config.toml
n_layer = 10
n_head = 8
n_kv_head = 4
positions = "rope"
tie_embeddings = false
init = "trunc"
lr = 0.00111
beta2 = 0.99
lr_head = 0.00489
schedule = "wsd"
decay_shape = "linear"
Each number is 128 + 32 x the weight over its row's rms, rounded and kept within 0 to 255. Layers, rows and columns count from 0. Numbers have three digits each. The size before them is the row's rms in percent of the matrix's.

# layer 4 MLP down (transposed), 896x256, rms 0.0538, rows 325-350, columns 0-127
102:135088094159108124180047097148109103122064122106095138136059116132198125164203130142147179112094043119113115096108177092123167120107096134134186185183101139153095148119115131114150121135110136111145082152157136120158099142149075100151117113103169152115187141181163093103139161122084153177118100107117114153149138083080074091153154169116209127192137094134089192132113158114189152146158
103:054119135134150135101098129161140125136135132113105098084112213097154091116116176137151104133125166134127179114124125122115100138199156149072066065096129108089101129080127139161138161107192133068092132157102144119138180122131151189078149116091111154127084164035110132099140123150129109113151202139092078122138146120152159061126147051135206115121144160171112097193100151142144158145125
093:126069051153134145059146117133116171170108130110098094103107103048123084103135100118139120167165083115145126156159169094094115112039104178156179080157120102151120127173076124089133126140133125088129095140166167158112189131090132168085124149137134101102183109047149143169140150154129043102150078131137092159156139144068146101129108065155120086114145160128118138097120129159166157147158
105:137112199114155098113122166123135108151173062099157088090118136143111095143087120156166133113124102160112128103130139172125097079107115158134085130160141162037149136070103123193135143110155117203139113130115150204128080070127138148070123125126100122101123160148125161076155165133065099209098125173098131108092136135109152080074098126152170088064113088116131173164139072157167183122109
092:099173108132187104126126138155137128108128184172100110078162109145121171134068159174125090076131144116168124141108095136095141119150114068100099124115096126180170092113130160147168104157153111136113097134093117108141114121075127127186131094150148164128069149131111104101132125148152135152085148127124154123111101151132121128135161102051106130146078156158143170149146127058112084132126
105:087163160125106093129149130121175152018134138085027092136147206120079123150153089116124162182136125101198123177128123134168138125134099120154120117105131074090037153135161172101160107108124153143101071096097119083136168170089133164111124095089133111108135174102128136121085151123151141112128157055128110058130133099103146152123142157110111174174106132138142147154093130146143117112144
103:150129106160139097153180110121069111141097096058164141072106115188172098125113103113105115155162124118084125141149154090097142134116086111117091143125148119173087126170139105077094147079160090113159127141112145074167168131103190101129129151157086123141208131128089079070197118199159120143116111193124157162104186075128151110167147036101175137173142087060104107131132151119136136147130
105:144136181106126113119077185161148062117126112127162173128110182130096116133187149146060154117128110167125125133149195115150157129205182116119136157070141142137109116147139089139118092151180147129146130104140104134150103101110104172190121140178121118138156114069192085143087085077141073188133157065126092123112123093094145165152101171072136058092114088117138172109120081149105154161101
095:171127076092077138127083122160096125131108151041168155084180070116117126124093190167132145097088166139140119168106128102099138169096129102159091108133107107173094142119106085080115133101121130165183099093114106125121069137128095114053132115101157110158130125062165126052119114138127128093119136190110137204129117148067100091111140077131135119166126078131138120158131121101102231065112
091:137181149173156050159160112140062099141180133129057097123114144077137117137112111155129095094116102114165153165114098176174119076165119088129088117123163067136136116146130134160107107169103157147088163141184099072109169096142120106164105115174118127169127134162115142121045135118156151121070163147151148099164077088180151143119131093142090159144153074113044148084206138181192087171143
094:100136179161182057123132144152112164194145133162099171133167162112159150108110175084128090171070150096111112117126069156131125110154176086144109156189168141087095118147131085133045166163129126114095115037116101151133088124097166115135101074149150116097151129162107176123119130143120087158109103117113160142179116173118121179081127138142135135124121135165164096123095119138135124175075
096:106115137098139113142145119117084187173120109146133101133153169147087094111073212089160116129127095113099085112106086130123167056156160120146182117194150172127080155094150139119133144143098111145100091163066205135152124065102103091128118201133136155113007163128074153081122089117086107166078105127163106135161111101129103098146108131089134134136163109085171142140087094141113108080093
097:199174139157150137116103143176143087073147131134111125142139171134102192178171112110133118119148134133128095110165099127106081162108126093054145148080091091075087103123145091097139145100152133132193180182113134181175113082087103125135121090124139117127109126157153180129106114138122091102094130157141101106132155056166102169169128144103070147135107146165132136094104115141128108145047
118:150084148100112120104172105134172096164073130123102135113109118120160136104145129092164132141155124140157092146139150102115154094109130105161153166118117147142132076167132165123118129101068140182083133176126130145130141080085066151117101140168125117105111110124111145147149076129112032160108146141086147097157188074177143111166091099091150108119108186117126120086111153134141092113098
109:140180098103149136120147193102184127163155089078127094136159122127114130088137106060124130167114135178121133122120088100153191077193195113136167090103118082175036105155198147163096108148187092125107151111100140076118125164155125114083134123153126131111104135150118131136138140169182126171130179157093160124117138148111131086119117027130168110172063090163131160150177159152148148047144
094:136122124121148118061115117147186121158064127150109112195114127082138080102126095146121096164149126129115163195152116119089125129117136177144099189099173152113168059108115133168169143077103109090162118105133138148154065115117116146100157151102137125157093090104194108172153150119190111147116147203194104098123166054104094134169133090099122104138129045085086157071063119164128160138169
100:100137138150077105123152142152194143110097169125129165145154185087133167149118042086144161108123094172162173154087142093130117120151105136102170115171173092194122169146159177081083103115095126195133143093058134186132140117137147091084128088107108112117092084132097117141117081158117163133119102085099186156124172150162166154173162087127133149088148129142088145139092108109138144130131
106:214106124120140167150132162134115105111142106197157129117160108119137095096121096165121123104113082148133108076173088097167088197117138070098161170099074135107150110179162115143080146064148170182162119119110142097111107083127218129126156101161121146093150112071187108122130143133153145109161096121178158162152083119154118093086174120111180109116123137119160132135119108117094138085103
096:117145134140105149074126133112089166135129164121065129165138166151138151139116154099136118200177129088139115115060183139103083100121133191115096118132125144174095124135128107093088143089063180107100246133118162109108201136157148091151127124128058169152142089170085141094077179090137127158083158142147170201118146157178156125065123172140125125104138134088136117108163168145140142060120
104:094129143089129166148109192117094135096148202094174158116164146161129090135069104086076144159071107157120155153167104150145170223098075136105163111092164143088151146100183116062144110170142103129122099150170146131132145145124126123128133068090118112139164177133173127161176106055116138083156103104081166135158121123145119135083124062093131133140099157162141142124160132087062112130109
099:108120141124118116122163125149124130102154132201093075086099137137110185112122133247100149062076136149139121127118164129160107090069145120132088107123174095152159169121139225158085139144157131113154154159097174107122123100136152108015145111095105068191133108136147198105151119100126112127161097138120098200118067142179126145190139147098169148131175107094130093145142188091158184163128
103:141159124164161158148094169134172130071069154117151160136160147111188098159122143106142099140062090115093116147119144095232186134140108065108071154094170139126104174121156188065144118101110125137134155185144138134115113098140114129141120177141149088109123108150148139093186102205163072117162142094142130132111132106126106117152168135140124098116157139104107139101123144090105079140122
098:134108099098107106093133148146190151105145141155116137089141177204148031092128174143138114152139130086149086138140105129135127123145138172099165163143119140173138162167132108167106164127087126107081142109100130191139119142102109131142165188117152175103086147134145112148155170085131132080115083096137130153087130165081140153159120116134107122159093113060164138134115143081155148140155
100:095113100125161081093146148089045163118187122151112179142098118148151151093102154164113108149109070124113151131128166175120106149155101142128079152136187124130080129097076168143080118132127091106169082152100108178147137119069145203079074172148083111144144156114152123184174130165107171087129073114079103141105164152139118114127112141077096196077166136174122134171159126136094150133104
103:102121138117095147164117090131137136126143169111117112141140115126163143123142074142181146085073150070122114099062091142156136096112111106139149097119111084155141148134046137110200104162109198083173048103089136087127174154130129139073086192111170106135087094101130113123200105127104149084095081103163142112170071143101117150082111129170085180119138118157150119120111100108024116043113
091:154137123112142128151074129109123129138126107105107094100084206125109113093110148174102094133126140080136133087078178093129122108182147168155099191096157125068132118157124101134142111113131095081089115103102100135120081172146069145180140099116078165084143153113116119103119087066169122127104157140114127096152084108155143126130140165168061105128108117109114129093084171102140164130100
# layer 4 MLP up, 896x256, rms 0.0518, rows 326-350, columns 0-127
103:115066116095083101137164102129127073131096184102179102179070035127151119133169201099134056159197155122160119100150162116123170097209124092150147105103068116119132127125129157107130175134078159135129131119043090132100136112157053104079107098140086096061155142157120159204181146151121183157094135102140076118145153089098140132144099127113127133132133165096103080150179107128151134094182
096:115101105137089176135093120138113153121114101096112135150092141157105180203128166153110134129121190145151158120148104098110146138142101146098153141145128139182077096112146144142163153174044126073127095150145117158095124153117094146148145098085093127068133138150136146038129109130143150109164142107099129101149148161119186122145135129135147150128094127140135083098125177125126101163097
106:152139117084080108127081155129164126151170151064163108139177087130136189092167113039125104104178161216100157110093118158087136124100179134156163135101141171186104171173124127131126070201194085117145099178127090145122109133107131149148088109108136123120101170160114137096091196151109107125106149153067137099122188084162077082064135187126143179105137145129126137153136091132132150053094
090:208164115119141082124144068130112107106207053148161153162173104134147091096144080128113103108110108155159140135089137147162146132159118078162102119078148156124141164121163116180055116137127189168121082114104086128084129178202062140087137132171141113192086100116096098117126124130081182117135155114124125147117119098038183142121105157105157169175134133136098154162161131132120150102042
103:113114180085107114155229116108096118119117154135179165132140116130115163132138123177123133154136125120145185152158123124136099145099116104093130110121147182151119110141096195153162069170108169107157142101130127097118177134162068160102130183132157094167087095127126160129114194169124147161116155194159136160134141083057159163073140255186123140116096194116162111117101098091110156120144
101:154159136116089138114144126240149127093182115026154103099134155183157109179139180124112087180209114119108150159131126153184113143127090125122098103091116165159092108123119153122061177170104163115148079202076135126082084149084148137131133149154109112100032186169105163128139162040142114192109170147183145093161130089146113178164140106125091144116137177123146144137164150091173140059074
105:108170125110123158112162130201112120091095053134142125181143103173206134149133155077121085134140093197131163180132147074166177156140149132148111146114065161139119105134108224105102112129109069152141178147114155084147110184128144101123139144114115086110124120162162176159159165109142126203130120161158115115137204167152131160096056101120141125059099189106116091151172126126168078098087
094:126135103119094068157164172141121055114091124108121121132124131159101140096168155128095143137109124129127107118159138152114075079128102108109192125121095102113111081112153140127096142197142097030120093203161136109144079081111098145135071086062058177103125180119108159160042110128103083140072110132088122136138148138125104103129146116139143133172069138110153114103180158167173173157165
088:099189103106082107157148082092073156145071104129167137097143151128136103161147136101176100195154154141225113130140156136099145202173071112108157150083108139081117116119123100120134131132077140129162121127135138136080118091072109073131162083094066162139097149146118072101131136099085141160130140117134203163138113128136156112116107108107166132157133187138125077108143159138174111144142
092:112167177126135173092185082137135121135118096087143114130094119180122173102104127177222140202142087163132141182149125091184148175057134133126177107121108142104108096121121131149142157163156134105110095127152120149120073138166134153102147114101094186166135146137149154074069157082138102171182110165138112150146225120130099155077083171145185134111097134151113096110142118186112131159167
096:098145082112143147157172124164067119114101174130133113192150099190131188175163134180175092120139120149115123169064156123192165183127144150135158160175097143144102026101093112153176140132147111105147105099112124059083162167094171094126114148099147151153112122149140157112093196153131142193080125164127177125163170103099159168090150115099136159126115119102138122123150114171085110082080
097:199173124142107094143193155130188086144138118105127176124103082145181148093148133164137089153138161167160122120195121063179085160089137092143166149055091141114140076132145133147160127177085043131099139120154109108091104113149081149129138130146094148147098106083072094108114171121134137134147194123122143134173121143079149097104101160163112144158143153160117133151103137140153176152134
112:160143092099131112044085047139103142092102150113125137171120131134119169117167182173158086141171134213147100150137176064130147137084141141115186122155114136122166132086136110092117089157159143151107182138089133125152161154115100178125136185080149134175113121142111126069158137156085112177124158163097129144105140103179146168154066193143147142127108150082118132109103166152187107145161
112:164121124116108159154134131101168090097098126122116117124140167160171142133150152147149094116145202118125135089114122123194089116033090133094131133163121110118082098132078155121157127123099153147111093136125101105150075097190100088094144127091113108088125152171013136141101171148154062163119207128107167171110173145108088135122136125136144169163176135120134173138176145170146150091155
094:173184151110111124165118037130112137106155185163135132143048115173082184106174147100112123096120118169187152113174079101153154148140184105119157151143126093138105143186129147134135089166148190080127199150137024080092143103142136114219088153140128110090123140199158122145077057150118152131173132120107155113154134111114123170153093160151189148132112151127112085127139168089146183139113
099:165116123149127138073115111130111050125131098091104154177109159141118121148127135130156130154119126145092096111156125102156107117111168148076208103194047191206112155110094108106134030191126081072111097157114161137127108099146134200136120122182111154107117101125129136115116158116091150164149132179104102115162135130148132132132146127132140112055125083051136112118152181134178164129133
103:182176129124120126101110154217123134127138103130150103172113122154105091098131095170119130217172100121128142100133164152124187114102143144090113102121087166159185167106133139110091116145121146109125154125136164154146162137126105155150132100106130175121154131115128172100067185142126099166113112194147097157140133112128085131153153117079158159107116134095157152190189114172148089151093
095:113078176156112137137092165131181109100160058103101149190151133150157104119146147069127124143158102136139177150097135079181173133108077125160104087184132112195085129108162123077101131132116139125140069127107076130088133102128136075082155144082149088069112187184135154135124195156134134160204108202124148127116150150101153103111097158135153131163156104119104151203081112092153162146111
102:153102118084143170158159123160188072168147073152168129180134098184155140115070120112126092159121165183110164150174141150100147128123114125184143138093105151143174116170161206135085101156078123170194108177053113107142155183158121078108072171115206120122143191097139151085103091095125109144141162133127147133131141151091174117143129167149125103143138116149071121098096127145107096140116
100:063136128124110108094163134152080161145121109079153127126097117112116152126145157098169092167170099111177160068146131132111049131175147091166122066152134161154113129063075135145085098204120114113079174161129100148074120158121037145113061131150144111163103166143091128079129149150104126117083135104154148146146104073108158154117163114170122115154103196093122093111141124116170145102199
101:164139113123127160159117134150191026140112115142176131127078100121092151154148186125155104108219092148103130154125168150125119114105108088092125103125129158128109046146109212139134026115128139182136068121134129132127124157122084189085093120076103091069116182111144162124148179164131104195157166185135093126103094117093159081126107091182071118129129142118108111114119099103133138110113
101:155220100193157120140180099149108127094106104093128109158191152164147134119118160073118084120133161135168154120145161144094085151151125147180088125091095171140154152091084090138129036119133158148135133195181130124095133075155131081142119152103169104087129139110156079137162070182113085133172120141127081098148120072147146097107120102110130105073095137110116125155094185159169143128125
100:105088091107098128126151159152117149152069137090149137087136069164161074116111183089178103188165140129190150128094157102085097141157168086116134061204157125091106125129128114117144102162099143113108143160140152103098117141104095141131109121124100119111127154175111139116088080122133124170129123149051150103123148130130073105102106125067186125092112192174104137163140188116144121169135
102:144133099134044173132127112090117086127126099095122067144067173147126090134128187177148132131133087123094095235111165115183145144113153123135166119112109139127158171129118167189131139162098145110148085145087065151153158087102067118075091152125173087095128137148132145104121201138155101151123120183145110091091138089147084115094148097114085106109110183091122121151109125087102091084166
088:131206113151136127119169105115065133132077131111159105136124124178135113032171140163092154159151199146095133106187126128150131112133168078099162143172132118139092120103117136117135084136114113117087136161116098120098133113136055127115102177095137090099118148148129131088127092120128097134133102133136107111151146127091125110098123148195191177086052183165101121137167156155125211138079